config.toml
num_hidden_layers = 13
head_dim = 32
attn_scale = 0.177
bias = "none"
extras = ["capped logits"]
init = "uniform"
init_std_qkv = 0.0279
init_std_up = 0.0279
optimizer = "soap_variant"
beta1 = 0.95
lr_head = 0.00633
max_grad_norm = 1.0
batch_tokens = 32768
doc_mask = true
Each number is 50 + 15 x the weight over its row's rms, rounded and kept within 0 to 99. Layers, rows and columns count from 0. The size before them is the row's rms in percent of the matrix's.

# layer 7 MLP gate, 512x192, rms 0.177, rows 264-297, columns 128-159
093:08 55 45 67 41 68 37 53 63 51 38 76 68 54 70 53 54 53 27 38 53 59 47 45 28 21 58 66 44 24 48 53
099:40 42 25 54 46 43 53 39 50 43 76 52 42 58 59 69 50 46 64 54 56 73 48 50 47 43 54 69 52 61 46 47
105:50 52 64 32 64 61 39 59 37 53 72 61 58 44 40 46 55 70 51 65 59 55 62 50 51 51 54 39 38 67 45 43
097:22 34 58 77 55 68 27 53 58 33 28 57 49 29 60 65 60 74 42 49 55 66 33 61 29 59 51 58 37 45 40 48
092:72 28 53 44 46 25 49 48 37 18 62 49 64 81 51 61 58 56 67 22 47 58 30 53 55 42 33 44 38 51 16 66
095:36 70 56 45 42 23 30 41 56 55 63 52 48 46 37 46 73 65 42 83 47 38 61 59 52 42 51 70 47 58 49 66
101:47 34 33 38 52 81 48 59 63 38 65 79 30 69 56 58 62 58 44 52 59 41 46 35 69 72 48 72 22 52 64 51
104:35 59 38 58 66 36 61 55 48 50 50 68 80 53 30 37 76 57 52 64 72 48 52 68 91 59 51 60 35 64 40 61
112:39 36 37 37 33 61 52 52 67 56 33 64 39 44 45 65 43 53 53 57 41 55 64 49 65 77 46 64 23 46 41 46
092:33 57 34 22 33 43 12 41 13 41 46 56 68 67 42 62 47 56 44 53 30 21 53 75 34 68 32 49 40 79 34 41
116:56 74 68 44 35 49 50 39 26 72 50 79 48 65 46 44 63 30 51 26 32 41 64 59 49 61 81 57 66 40 41 47
117:57 42 52 36 44 32 43 49 44 33 50 40 49 57 35 41 39 64 50 28 48 56 81 72 84 32 51 48 29 37 54 51
086:56 44 49 26 46 64 54 68 49 48 69 25 70 67 55 33 33 62 65 11 41 63 19 26 62 35 78 84 58 61 57 72
109:78 55 27 54 64 36 69 39 30 42 51 59 42 49 51 39 26 57 54 67 33 54 58 51 52 75 28 52 53 29 52 16
102:64 90 66 44 72 50 46 44 60 54 59 57 64 27 34 41 65 53 27 40 25 49 53 47 39 43 44 73 54 63 55 67
113:62 55 48 55 60 38 41 43 64 63 49 78 71 68 62 48 33 62 40 46 66 45 28 59 58 45 43 51 46 38 58 60
107:58 56 49 34 52 53 34 25 58 64 65 57 43 24 52 53 53 15 44 56 32 29 31 67 46 25 41 62 22 38 42 43
101:50 69 50 29 39 63 84 29 58 62 74 85 67 33 56 43 59 31 49 41 22 51 43 43 38 42 67 47 49 14 47 44
106:35 86 39 64 63 50 49 41 58 33 74 52 75 63 55 50 51 46 28 54 58 50 69 62 51 43 61 48 41 25 47 36
110:15 48 46 58 51 70 65 75 52 51 38 46 54 73 30 49 57 37 80 03 40 43 32 34 29 65 73 72 61 56 55 38
091:45 57 69 49 46 47 50 37 32 25 51 23 36 40 22 50 32 61 33 35 55 44 51 53 50 70 49 51 69 72 28 26
098:15 23 67 45 73 31 52 51 40 40 86 21 40 48 41 74 53 49 65 45 23 52 55 42 35 38 25 59 23 28 74 52
096:16 51 23 52 58 62 89 37 64 45 34 80 58 66 62 37 57 63 40 52 58 49 56 61 36 51 76 41 54 28 46 71
100:32 39 40 66 28 40 20 51 42 53 60 62 17 53 61 76 67 51 52 25 45 35 60 54 56 55 53 44 58 42 94 43
097:80 28 57 42 45 62 66 24 66 58 84 62 47 47 68 63 51 44 55 39 53 54 50 62 53 69 63 74 13 52 44 51
090:53 73 56 59 73 41 60 46 60 43 41 41 50 65 36 50 71 59 88 38 30 28 23 36 63 40 48 54 34 47 57 51
100:64 43 22 65 35 43 40 38 58 55 39 63 43 68 54 58 56 37 57 51 29 38 18 11 50 40 50 31 55 66 61 14
101:61 50 55 31 37 55 57 48 68 49 54 49 68 34 66 31 62 61 27 35 55 59 43 50 52 63 52 76 51 69 51 63
093:51 42 45 73 33 49 62 27 54 23 45 43 47 73 31 19 52 52 41 53 39 51 57 57 68 61 29 79 34 33 38 41
094:60 43 69 41 21 47 48 41 35 44 71 44 62 48 40 46 36 29 34 62 59 74 77 52 65 64 73 45 53 19 37 46
100:41 71 43 30 18 44 58 57 47 46 63 61 42 55 20 47 42 44 44 53 74 48 47 59 71 67 40 67 42 69 34 32
095:42 44 40 44 55 16 52 50 51 61 40 72 69 30 52 65 60 59 30 46 52 43 41 29 45 22 50 51 40 79 51 36
114:26 32 55 49 51 70 41 45 38 47 39 58 42 58 42 77 58 58 38 30 59 57 72 38 30 34 46 55 50 43 52 53
103:52 46 51 59 59 41 38 49 64 69 79 42 39 48 53 50 28 45 35 57 62 50 31 43 43 39 67 32 61 76 61 47
# layer 7 MLP up, 512x192, rms 0.184, rows 264-296, columns 128-159
097:26 60 17 45 50 54 70 56 38 53 58 66 52 44 16 60 07 66 22 40 58 39 37 39 97 62 59 54 49 47 43 57
101:54 55 40 74 68 66 25 54 65 39 56 41 56 48 53 51 49 36 42 64 48 47 38 51 44 45 35 51 22 44 65 66
110:33 57 57 58 37 42 50 29 60 48 77 41 41 57 55 69 85 68 45 47 39 47 58 36 53 45 46 46 60 47 31 41
095:40 37 66 43 40 63 61 38 61 57 27 52 75 50 63 31 53 72 45 12 71 70 75 34 76 52 52 67 92 38 30 78
089:54 60 64 71 36 44 47 51 44 35 41 63 44 75 51 45 15 53 69 46 45 79 72 31 32 57 77 48 68 52 37 68
098:42 71 18 18 33 31 59 45 56 69 49 28 38 31 24 55 46 72 71 50 36 65 56 50 54 58 30 67 35 61 52 67
103:79 48 50 69 62 56 82 50 69 41 44 44 68 64 52 51 65 45 83 29 51 52 27 68 57 54 37 33 40 28 51 33
104:29 39 44 68 06 49 48 58 67 74 39 62 53 56 22 47 50 60 72 61 62 74 62 78 59 61 35 32 58 61 55 68
112:37 29 55 69 64 61 28 55 32 36 41 35 36 39 44 48 25 58 53 48 61 53 46 48 59 61 55 48 39 56 35 53
091:37 51 56 61 65 57 70 52 17 35 64 39 76 40 52 54 61 41 20 63 58 45 32 42 62 60 54 64 29 42 53 50
114:50 14 40 56 52 32 00 65 54 74 31 30 50 37 39 64 29 72 49 44 81 62 23 54 54 51 40 59 45 82 64 54
113:60 51 42 68 53 59 85 33 67 64 64 57 77 52 38 48 19 50 70 38 42 16 17 54 53 90 57 54 63 54 60 48
093:49 47 71 68 59 70 60 40 22 80 45 85 25 42 38 59 45 28 73 65 55 15 66 59 69 72 37 42 38 55 72 40
104:17 50 34 54 60 39 62 49 40 59 35 60 35 61 55 78 40 63 35 38 66 42 50 52 40 78 19 58 53 43 69 56
092:51 51 37 25 50 48 40 61 54 43 54 43 48 85 66 62 48 27 55 30 47 62 74 50 63 34 62 45 60 84 50 54
106:62 54 40 53 17 60 66 61 61 39 73 52 35 67 73 59 63 24 66 48 47 43 64 51 52 65 59 43 45 43 38 35
107:41 31 41 15 67 53 68 13 37 35 51 58 76 35 67 31 47 52 35 48 43 31 56 72 54 28 68 86 49 36 56 61
103:74 57 75 17 45 74 52 87 42 46 70 37 38 59 84 57 51 62 41 49 50 48 46 47 43 65 31 41 42 69 54 67
096:46 53 43 15 32 62 44 66 12 56 26 33 49 35 48 65 33 39 20 48 52 42 35 38 36 72 53 51 58 63 69 31
118:66 53 47 40 71 55 82 71 34 43 44 48 59 52 65 64 32 51 25 39 46 44 39 41 36 60 51 75 72 68 46 42
098:66 33 56 50 52 55 32 24 25 49 51 43 35 36 29 39 44 52 41 52 56 78 39 89 36 41 41 63 43 59 61 50
089:12 62 54 40 60 25 58 41 58 46 51 31 57 44 35 64 37 53 51 41 33 57 63 36 27 34 55 70 32 21 54 54
099:40 49 74 53 55 45 65 28 40 53 29 62 56 47 40 54 50 69 67 32 41 73 27 59 38 40 74 36 46 25 32 62
106:40 51 46 40 59 51 55 63 60 16 67 34 70 62 68 58 51 60 73 70 46 45 34 38 52 73 58 08 51 57 61 64
096:28 43 76 42 59 48 45 58 35 64 64 35 73 49 49 40 65 21 37 38 21 47 43 35 67 13 47 76 44 70 64 35
092:61 35 35 47 37 58 39 42 58 60 44 56 39 32 27 52 49 52 58 54 39 69 61 56 29 82 50 29 52 32 68 46
105:54 60 58 57 60 54 62 34 56 56 64 32 31 74 55 42 41 52 42 53 55 38 61 51 52 49 69 49 66 74 63 42
105:54 34 48 70 82 51 25 76 38 41 63 67 39 49 61 77 31 28 56 74 51 48 40 30 66 50 31 26 66 57 46 65
096:42 36 49 57 46 55 49 26 80 39 47 36 47 60 51 70 51 62 58 64 49 43 36 24 84 34 60 44 92 29 65 66
104:78 62 39 62 71 51 59 66 51 74 21 66 32 37 43 53 51 46 69 59 46 57 53 38 60 69 48 50 47 18 45 47
104:42 47 61 44 19 49 64 77 18 56 58 45 62 45 48 48 17 67 38 68 48 76 64 62 42 64 59 43 32 38 61 45
091:52 20 52 33 36 42 11 53 40 42 52 20 69 45 23 45 34 46 62 45 48 48 37 21 47 32 55 64 45 58 54 52
105:52 39 41 59 58 50 70 43 54 59 63 30 38 38 55 59 35 68 60 57 28 59 52 61 50 44 43 31 49 49 52 49
# layer 7 MLP down (transposed), 512x192, rms 0.173, rows 264-296, columns 128-159
097:45 83 63 34 26 32 50 31 41 37 36 37 63 22 18 41 37 45 46 45 36 60 63 48 79 56 44 45 53 45 54 47
103:40 50 73 59 33 45 53 21 38 58 45 83 40 53 22 63 35 59 31 73 37 49 41 21 84 40 81 69 65 46 52 29
100:45 57 37 27 58 71 45 25 34 47 54 75 60 63 41 43 49 37 63 33 45 41 58 52 43 63 41 31 52 10 70 47
097:52 22 63 54 50 46 54 40 67 40 39 68 54 58 61 24 69 89 61 39 65 41 30 58 53 46 54 51 40 70 62 20
099:35 21 29 76 50 55 59 42 43 52 52 51 56 74 51 49 53 59 58 57 40 54 63 47 37 35 31 30 55 61 42 52
100:32 47 70 38 27 29 48 45 62 78 54 58 39 39 57 77 36 51 66 63 46 39 62 32 11 43 23 76 64 59 47 62
104:62 57 42 60 50 26 47 41 39 50 59 32 61 80 82 57 45 46 45 62 57 33 41 34 33 73 47 61 52 30 49 63
099:36 45 49 61 78 47 60 23 47 54 68 59 81 74 54 59 39 22 46 64 47 31 54 68 70 62 38 76 48 62 72 25
106:35 72 21 53 68 71 67 41 68 50 43 76 58 43 31 22 54 51 61 61 53 58 44 54 38 35 50 53 57 43 23 60
096:50 33 53 49 49 53 31 51 75 63 80 43 55 42 32 59 49 81 72 61 73 54 51 31 81 28 51 32 44 39 46 62
121:30 63 72 56 65 54 36 60 70 53 61 47 37 44 58 48 39 55 67 70 65 53 36 41 49 45 67 49 52 79 44 70
101:60 51 38 54 28 42 84 31 32 54 64 48 73 58 56 68 35 75 53 41 48 17 52 49 40 32 45 72 72 55 55 64
095:44 48 49 60 18 45 54 73 57 62 68 36 75 64 20 49 43 42 60 68 56 29 17 28 62 18 82 64 61 49 26 69
106:48 34 61 50 49 53 71 44 52 61 33 71 57 48 33 62 32 51 22 31 73 54 66 57 52 56 68 52 82 40 73 50
102:37 44 46 51 64 50 29 46 34 29 40 64 64 69 49 38 50 49 24 38 35 61 43 63 32 63 32 39 56 36 69 46
107:38 29 56 61 52 43 45 54 31 62 54 14 45 42 53 68 39 77 51 58 42 39 55 34 55 67 63 43 65 49 63 42
102:61 70 57 48 16 42 42 49 52 61 53 21 32 16 52 44 64 61 53 55 62 68 44 54 53 51 66 41 53 53 50 51
102:67 57 55 57 48 34 53 28 70 62 29 47 64 65 83 49 27 63 55 83 65 26 49 50 69 43 38 59 40 60 56 65
097:57 40 35 29 54 50 41 19 57 62 67 43 46 79 38 53 67 51 34 68 68 25 48 65 32 69 47 48 67 56 49 53
113:27 61 39 68 39 25 63 47 40 69 11 31 51 36 56 58 53 53 26 29 60 28 35 38 07 47 20 41 52 27 51 34
098:52 40 53 62 46 51 32 31 46 64 48 57 59 67 52 47 23 59 38 54 54 54 38 10 36 38 46 50 24 68 37 99
104:61 33 83 54 71 50 67 70 56 67 51 35 66 58 30 61 48 48 57 36 52 36 46 52 55 33 55 51 40 48 41 40
101:52 60 26 27 25 37 55 47 33 17 39 50 65 59 49 54 60 56 51 54 37 38 69 68 49 61 62 50 57 39 24 50
106:72 56 59 43 65 44 62 73 34 88 37 41 54 39 41 37 44 53 70 17 65 14 35 31 76 56 64 34 46 39 58 59
100:37 68 60 53 43 45 47 56 62 60 50 63 28 56 07 26 32 53 51 80 31 18 61 62 45 57 69 51 76 47 58 40
101:52 48 47 53 79 51 49 51 66 68 40 67 49 71 21 54 49 35 41 57 21 31 66 75 74 28 50 40 24 32 61 54
106:43 62 47 54 54 57 58 45 76 65 58 47 64 38 42 36 51 44 46 44 39 56 51 56 38 58 48 46 48 43 75 73
101:61 52 57 46 27 23 43 65 47 65 34 49 43 41 55 77 49 55 61 44 74 52 48 47 59 38 65 45 29 60 77 41
097:49 70 44 45 21 74 67 28 39 52 58 45 40 63 30 36 41 75 44 44 51 57 43 49 67 41 54 45 68 38 53 66
103:66 42 51 45 58 50 30 47 47 21 44 49 60 50 41 27 45 91 92 67 32 50 33 73 13 28 53 56 71 46 64 41
098:35 47 56 27 37 54 48 35 27 60 45 15 52 56 51 45 57 69 33 51 30 43 52 60 52 74 66 43 62 43 44 53
103:67 40 64 53 73 61 63 62 28 61 52 51 43 60 25 49 23 54 35 46 67 43 47 51 84 57 35 33 58 73 45 47
098:34 55 49 48 33 52 81 72 46 44 39 48 53 65 38 73 39 51 62 57 69 31 43 48 56 50 45 39 22 36 44 46